Each number is 500 + 25 x the weight over its row's rms, rounded and kept within 0 to 999. Layers, rows and columns count from 0. Numbers have three digits each. The size before them is the row's rms in percent of the matrix's.

# o: layer 2 attention output (transposed), 128x160, rms 0.045, rows 87-106, columns 0-159
# v: layer 2 attention value, 128x160, rms 0.0448, rows 88-107, columns 0-159
o87 083:502478472488506520507530520546449509510511501462459525496495464487517464519486514539503487533445488506480470489459503472517482462514496489490481479500499491529455496478496559486530485530450508496478502516469465540476494522497484546481504501482539520526480487535512528542514472538538495532494498514546514466497478512504480514459513492535469509466512506496498518515481505481538497548504526463433520498488507476460506463507562517512501483455506499499526512520480494522504470522539515
v88 103:555476484525540517496504518501530568525517507471497465490512520551520476451574509518503486482553469512489503503494490499452576507502480517496470503484467520523465527501488489522483532487487520511508508502504519499520479533539531504484504500432503506528497478534511462471495482532517491476475505486489453530512519504508575491505509508482493482475484495467519479538513525470493521503504511505499498507513467553487494510488489510532476535501491547490477476540484491531498483517515471
o88 097:428543508507512485526514513500442508505477516518493539499517519460476500519495467504480526499454486478511508525451498522523457456495495496515510482505497502485521446478514502498514421498533520503479501464474485515449477474468496522522494522519504566447522532488470526509463497455487473548531506516527507488523511472527490489451492487492484502508507535527466521502503477500488480494492504490480502500491528453581497509479493485511471501509472500485482511468526486500467505491479501
v89 133:523506501511548486518504512514487513528474517499477517511482509492472462506503512513490511478492508500510506488520462495532495498499441491455516514515469511465489496485544498526490488541546537486485518532518525492451476529489526573438530527509525491500491521492537493472490518527496511483519460496499473479470503465530481516415458501500508553504537480502509521461503557500500489465497529466485544441505542473503482480488533516483506502515507486514513505532514500469527492500543518
o89 143:501503495472488527480475492492508496463501496501525484500518531491507500506516517526485473501484493491498471485490515511457530510479547491486508491482524492523513515521485519512505528475446497475531464455496498501556529504457503434508479488473474529474494504518449474494497495497508564500514532482467522523501497478475522518562521483493517435493471496490480523505511458535489479484526486519597520519493461533491493486492475425515492511528465504462506510489495462530475486496498481
v90 094:481479495547518503479480524512546458507506493485448501468505515496501483450514484493502474527509499507497506495464458508493520519462543509491505533480496504478496568461563496504494501481534525496495540497486491510482458486499497449542487473504489493504559517513519456518546495493501495526505546462504520499540471494505481504514532542507514478534477490522462496480512471511467470460515473494491463497509508562533535487512482507514498507512489559488505450464537523518517512505469479
o90 093:514506534463531485474506500480478530542497528510514497541472467549491522524545486490527511476491481502494527508544551452484449510457482479549492500519507493516468442510480478464452519489484517500470504517511503480503502497495515477510486472474488478473514433495457597496494494502545483500538491484485446504520533495497495536507443524492480516508513491501501526509493509503518492524484510532549519481487519507498472505467477524512486491517514458504483494532499515459505489502507499
v91 099:546518513503487504499487472481486492515485487517471471479478497467486527528472513532500497534508529496482511458485510511511462490508537500486538490479518501476502517524537502467495500507513496519434464482523530485546451481480479474534466515550444461487496503500442517540476477486502502510532469496446504455503502502473503463503458511496492481546522538497499488503510502519523493526501487480516517493470509469476532446503466491455452449505492480502481499455515518474497518477444480
o91 104:507493485493509488456493513512501500520516522507489523479514490525534506496470528499516480497527529501493469492551521480509489541500498486556487544521488456470515489485476488517527517472526520474529517566508536474496557510531500506473507453510547486525497513482551490493525513505509481475488504508504520524455444550494527534556484533519480508476492495506512493520495491510507470484454520483418498522520458552479496505515493516495534527513508460506509499535483474493524468482547510
v92 102:485504485544512529553504531512471514491478492497484480506492508520495498523517520511495501495532514504482531471505491503455539494479493474481498521491485485508469473547496492525522547514502556464524548529489453537469526496436420504501507512456537513491523459468512490519497457514500508456499464570518481496471485487503508528525513526529517545486529456492482486480506566514530494518485531516505500501503499478497475482511522512493501508512491486485489508517496509483484465517553551
o92 123:479494498514489498542503471497488509503528518481476487464500463469491511535470523502444502519491478466464485525487514559487481539472532537530532514474519482519503479473503502544495477477498511494498477505511465473501490547504508523474494511527478498527497536583468504474505508516470504457526534471461501527513514490430525461463505478485507483477515495493511525529494497491463513467515497501523502471437480507525468487478512447481455489517458533499503476514533472511524481498487472
v93 105:472507483499478492533528500500462496540482520495516503496465496506489517477483462482496538493507497515492521491470494488520494498494448476498471515523476490466513506481469475478518533467512539505481494481457478498505548488523491526482506505496552539481522504525515597495551556518511514494512483488511478477517512499513476505494472479567527520486519509547513486470487492475493563500503542489490528556527502522539522513469470492534500520467477496500522533533535523479531479491523538
o93 104:533477515458501503482487493425507495443518476509534504496489518478477509521569501496503487503500487483498492495510477484492546499485514490493560459469524519508473503524514534487502478520446483512553485483509482522495508517479539487513506506508454442481478476495481453506494461506501530473488521529518496508516504462486528494502505495472559473523504496454488482492547494517481483490513487516530509450487487417454521509508502478518518500452535501491478513497479543518474527504489496
v94 097:482507478512500526502509501493474504528515479507525496548476511511483515501493487466498511512465518521480482519539524499530559518512495469499506499507472502518526489491504507493543502479517490514485504484479482480444539442527460509521490483510516490512541446496532459515515505463494508493477531454440480477519507486520519535537487536554482516480496515498480513477494456500498487484475510495490498538566530550546475470514469495475496466513500413469497482519517500526461515492479528
o94 086:542479478481472529506464494519514497501512517511492489501503524514540462493540503496496483500511486500512535481482480482479437487504508521472516484478522527504506518480476490519486559518478513469513501484555501522538479546510522505500517504475513496503469493497443509482514486528520516524502480492483492496479533504478469468484506499458507493496475454506546487505539465475502525566553501470546519467439464448487508509508581507523511497475526527482522480459486530516489469506504468
v95 090:529529489514526521496528504501491476534535555513502463540498516490527447457490521487505467487527450511517506508506507483498479510505516514537494523511482504461506471524521432462539493490491515469500483478507513524507467534535485464529460528465501441543486440508497505510504490470488509497474508502481434562488493498499502544493513477480505507522499535500477517516503512532501496494515473494479543526519458513489518521497521490492490514508503458511508507528491434502538457493499454
o95 075:464511501460485521536477508481491495528476488477517534508532505502521486516543522464505523473508497530483517508499508565549532504484507479427494522517489528447539486484446498543479530489498499475474511494489517486483498475528491500457503466523529559500485501500500491513517513499470476506525471485496512480466486503489533467526483498507521477476525516517541519532483424523520500488488483461436484476504526469503486532533480524509491536531519503491505537461526510501474512457506510
v96 102:532545523498506484493470478498493465484538537506461491500501490513545534417501460501520486486515489476506518509483523491447481479489519502525491513507470481472459503496523469489540478477476540494504449506482474505491450508494490479511491521547521503517478517507469530488509488488517500498505517550561531568475488487473500522475469480483504474504527492500512458521494503429510474505479516496501486514506466529496527501504488491491477505496525450537476513513483494460471460513501444
o96 084:487461490505533475483517512485512517556446497502500516509513482497489483530496505499515489504531498465493454484510529524540553498503490495495499512501488500470532455509494477513481538522503474537447530519455510466460552481510505541489497521480496532481485479504528507547471472445479468436547487504507496530500497532513525471506526452528523513467488556490511510469483497542522511486476504481453467503484534479467508505482482537530500505499526493523511467481483521512544510486474517
v97 105:470509523512481514513503504504490508530463503482472483490477501515462500497466484498490493504481513539496489483484472462539513475476469461494481519499491491509505509514530492464503508533500510525469505481477410488497562518549506547476487490509514537543521480516512517463514517532463515474528500448553528512513524474480487516481452499557490521477523535522488490489486476493479488541508495510498552535497538523501517504449491489491541513499461496491515485523539526459562514515517499
o97 108:518444476494519478489490507480523512474530520531569525530475528485470496488539476464502513516516494485530501505517503545494506515474491516465562458490504480490462498505500512504530491501455498481557495488488505487503483506469539447504494515514459451460478497483511497515486494495533566489462480531493471514516484468529513500499501516491549485521498481472468489500519535472469522447515511503578474474508487460503491517520496483526496526463536523494486522500494502515451497481496490
v98 148:477488507501496533487478452475535505486485506520545478494505509530507535514488461499492452501512438506478455465461500482490524475514528468524471519527568491498462468513460496540503475468459516490560473477533520523506491525510503462541503528498503503496509441490460476542495437472514480525516489482503506532517484454484523498540514489476513486495525467502511462519474487472485543509517490526510482537523468486505497516490474499477502494472481518495537475492515495525473534500486525
o98 162:488536476511508444528521536514496521520506522513479528499471467490490479491529487491509535492521528500506535524518478552523486461534491508529483471496448520499526539498532478458476503528549469527450506518473495492483491469507477536479498513514510504504482524489564534500513526484471453493471486508484491483479486535503481465438499515529504537476502517499505503500487516481533506498503499473407473480494504488498512526519539558503465485497531505546489518499495532492516541497479501
v99 084:551512502525510540523461516518495505498497469488484498458483497556531484492557509540506512497518503504499437522539477489473532529528504486493483444488486487455485491512529497488517504470508473484480508464514490511504511478548518507478463498480496451489508481453478502536531554463512505519495515484491482545548513486505494472517524521491506531489472476471477486519501442492517464492496525496466514536537509495491452553496479495476524529482502518472523451494474493551523520499491489
o99 075:478532442470512503434523502505521448512489508524548523525525576497455487499492486507523489492478476459520538463502504472540479459468496491489516520503497483517505504492451498489472488521474533470525514480497548491504485496537493485547524523474513535485454515501522456447497440505482502528523523480482530467481497487505499536469538504479490503496492536514462492486490492463486523537490506478497517475530532506534521488487523509536526506493516473504480504480486508492459501498467518
v100 093:489503575437489468506501495518496481494512438501502489496478520513494505501545466538480538491479531495510486543488509491523518522490517500497497447516477502471507435545499533484465498513538497462494459504461472508526460450507512468457484470465475508498508511480473468507525532483491525526522475511471483476484502508496472492505496555493510504505514481485523543466516477502495512513459490487471479520480511483527507504524474505500528531511547455497544535486512473533498458519471505
o100 091:567503445531484498462513469498534466460482477481539479512484528490512522481464503491532480529520471489466528456501450473487523526522502491517527514468502521477482511441494482534500510466509535516527487467545568469515558514502497494528504522507544462541490512491519494453491480490502547507512550489494494473481499513489499500524517480496501470521482502507501474503501489490465522491495499495547510491524529493477509496535491493468553467513506515483494450462498517545490520501503501
v101 096:435506527485499458512513522531554515473479490501500506466529491520510514547469480498479488519486543523524495518528488510525510528478523492500487496492480544491458547467521507522505521448547466500483526514490491471481525485496492498530509480543534509491495521480528528506542517509498539518457537511514526577501466492494469526464515491506514468513475512487506497449494484462502488519505461510486504514519503489541500486490487486513552461481481522541481474483519514467436511479504536
o101 092:512452519510498494483483477501535471518539489495488458539507470486479503492547509480525514519491481477502516498515514454455484491505463517486531483484523504525464496507482489454487493512490528508503505482501459528498521517478520527478494522487440485503510474509466486497442479500521491471526482484506506515508541466538512513499520493491517534500490475508469493499516532487500504526504525531649486502472537528492467486456482508492473509468497477502484478492486507491546482505479490
v102 099:491505488514507496501435503421512528501524505523481495478466480471535482463492475488518478535523454460490487446417477502508468545482523513489489479503491523512553511469526495519504489511500487516526493473478579495547523536507501465443516493523497465537477533523469509480523478520532489522499498490469533462488510511512452510509495488453493525499495478476501461493479496471497513489517517480505499522487487517483519509491503496498434476504481479503516491499483524494524502488527498
o102 104:495501520465506484500535493482471510531500503534508501493471498522496485516522476515521502508495543504504491515532526468497487479519489453538500516522523502485514499555500503495498499516509478513492522548456504521478452471486487468559526464492503524450521457478534518556498552509475451509520505487517524535483477516522522510480486525545526461507504531535469530497509515548540463505487496528389521510524491505485485469476510488512531508498541493507496486484500503460494501504484500
v103 097:524498482512498471463500518501499531511439505455522484485489498511519508538477525510492504538496507498519532548528456500531441503484516530460484456481523509502487552471478462541517509499490445461502518571546474468491497482482506471501526491522509493480544563515517490514495535546525498514512518486526534483490543508485476476453507511461479462482452497499521477501525553483519511467484481496477492518508506496505481465483516510528497496505505517480501472501492465534514491481481502
o103 101:499516546498504504464488497484519460494524479494507476503491490520498550504486524498520489453497501501531499509490515453455511527488483469538479499516506540507503462518519519460490490476491558512495474491499528541516487508543494480544490489471456500538506448476446520493497491516509519528489487503499463494519527463520460528558476511513511522548503456506476515500483449488508467514502511529575547502543485519548521515469464494478499517500485449492475488504470536485497478503505492
v104 087:482497448497470475489536513504455523511537459474517474542502514503477498515562481503461457482491494496493549553515460522520530499522456519551496514518523471534475466478504501519475500531501485495535550529494471468479490521487511537503522475447464507484477488492531482476495495575477506511488469544492474507506493489544529520487536472519489466464492487493491512494518495519482535501470516520511487519521514504484526483545481491531509457503531519516550485513496497501468497505505495
o104 072:489534535501510525546501484529490491463485511460485492519547464466546488475486487498485528473509515521471511486463537475500494491522510520465479456505459487516499527476501533531517495491508520517452479406523472548502482528490462515490506539524531489541508501495428517493501523480531507505473500477507520468503516508515488482479528487487495520516529477502497531488488511494512486453528458530510504489469476447546505548526519497456481526511476505467495497501518497545496501488501501
v105 149:504533534503490517510474493502476488526496490494524459476494485526466543512500479501453496486508496509504510430427467474490541520520473474506496533501494490506490450495513507489530539474501521487517496515508504493514497502509486455499509492516541485512527484501516505518518473521493520473510501460459519450508491454503498462510458519524512544485493504512477474454487533512532573517486544476511500486523486507505489525531529481494522454543496468504535512528524456516509467495509575
o105 147:487518459510497490509502478484500522494530475506511492501507490511571461518515549506490490522503510467470508517536505518503477496502553479510516469470512530522487522499481511536478490510542534524530496473519503494499528513466495494502485517504455518515486494528469497484502538477456570512530552491489497518451508513417504523482513525502545449500510448482499511530512482468488464459512469500568528492474454516467508500486507488491520531490471509502495499451486514505495492500495457
v106 087:498506548519515496508504497540549503505485459509497498500468515496511501483497470500489503540516497505459484454448529477460534495461517498527522508496478499489545461529531513499535501512516471515487466528482458550524431475484472458535472512518476494519476497563463442509548461494528513542487501498490483479492488508415474549517466521470503490516488470464515495488501512493499500490513515489485492515479499512523489527501485504472491481528502498488444487511505505472501491511527513
o106 081:525492495467496465492522509467471521508507509519491488490480466537489506488489515488484504490524498490508511536528489514521449510464509513535509512499507514458510523495491472503476548477525507479504500558493555422487556471502512492515515475484553524511530507482527586525476534493477442516560502506480514508492501545519497463515476557502484493511499509543488493520516480523472506530477508460456534469522497521524494482495525497487472479508509469524494469466533484513508514494481496
v107 079:518485515518485500524503529491508504508498500508520481478516514505512464501506517547522475461511474514525507513547497506508486489490474544518481508521548478476479540532487462547494500538501471501486511484494530476496508514491545498491487470553464480520507473500512474440478519522486491492496479488563515510496521506552454543497533477480504487490500496509451459520514513508460497460519475541506502513485529533489507498496503507478507558495539494422544528520471447526548490507468498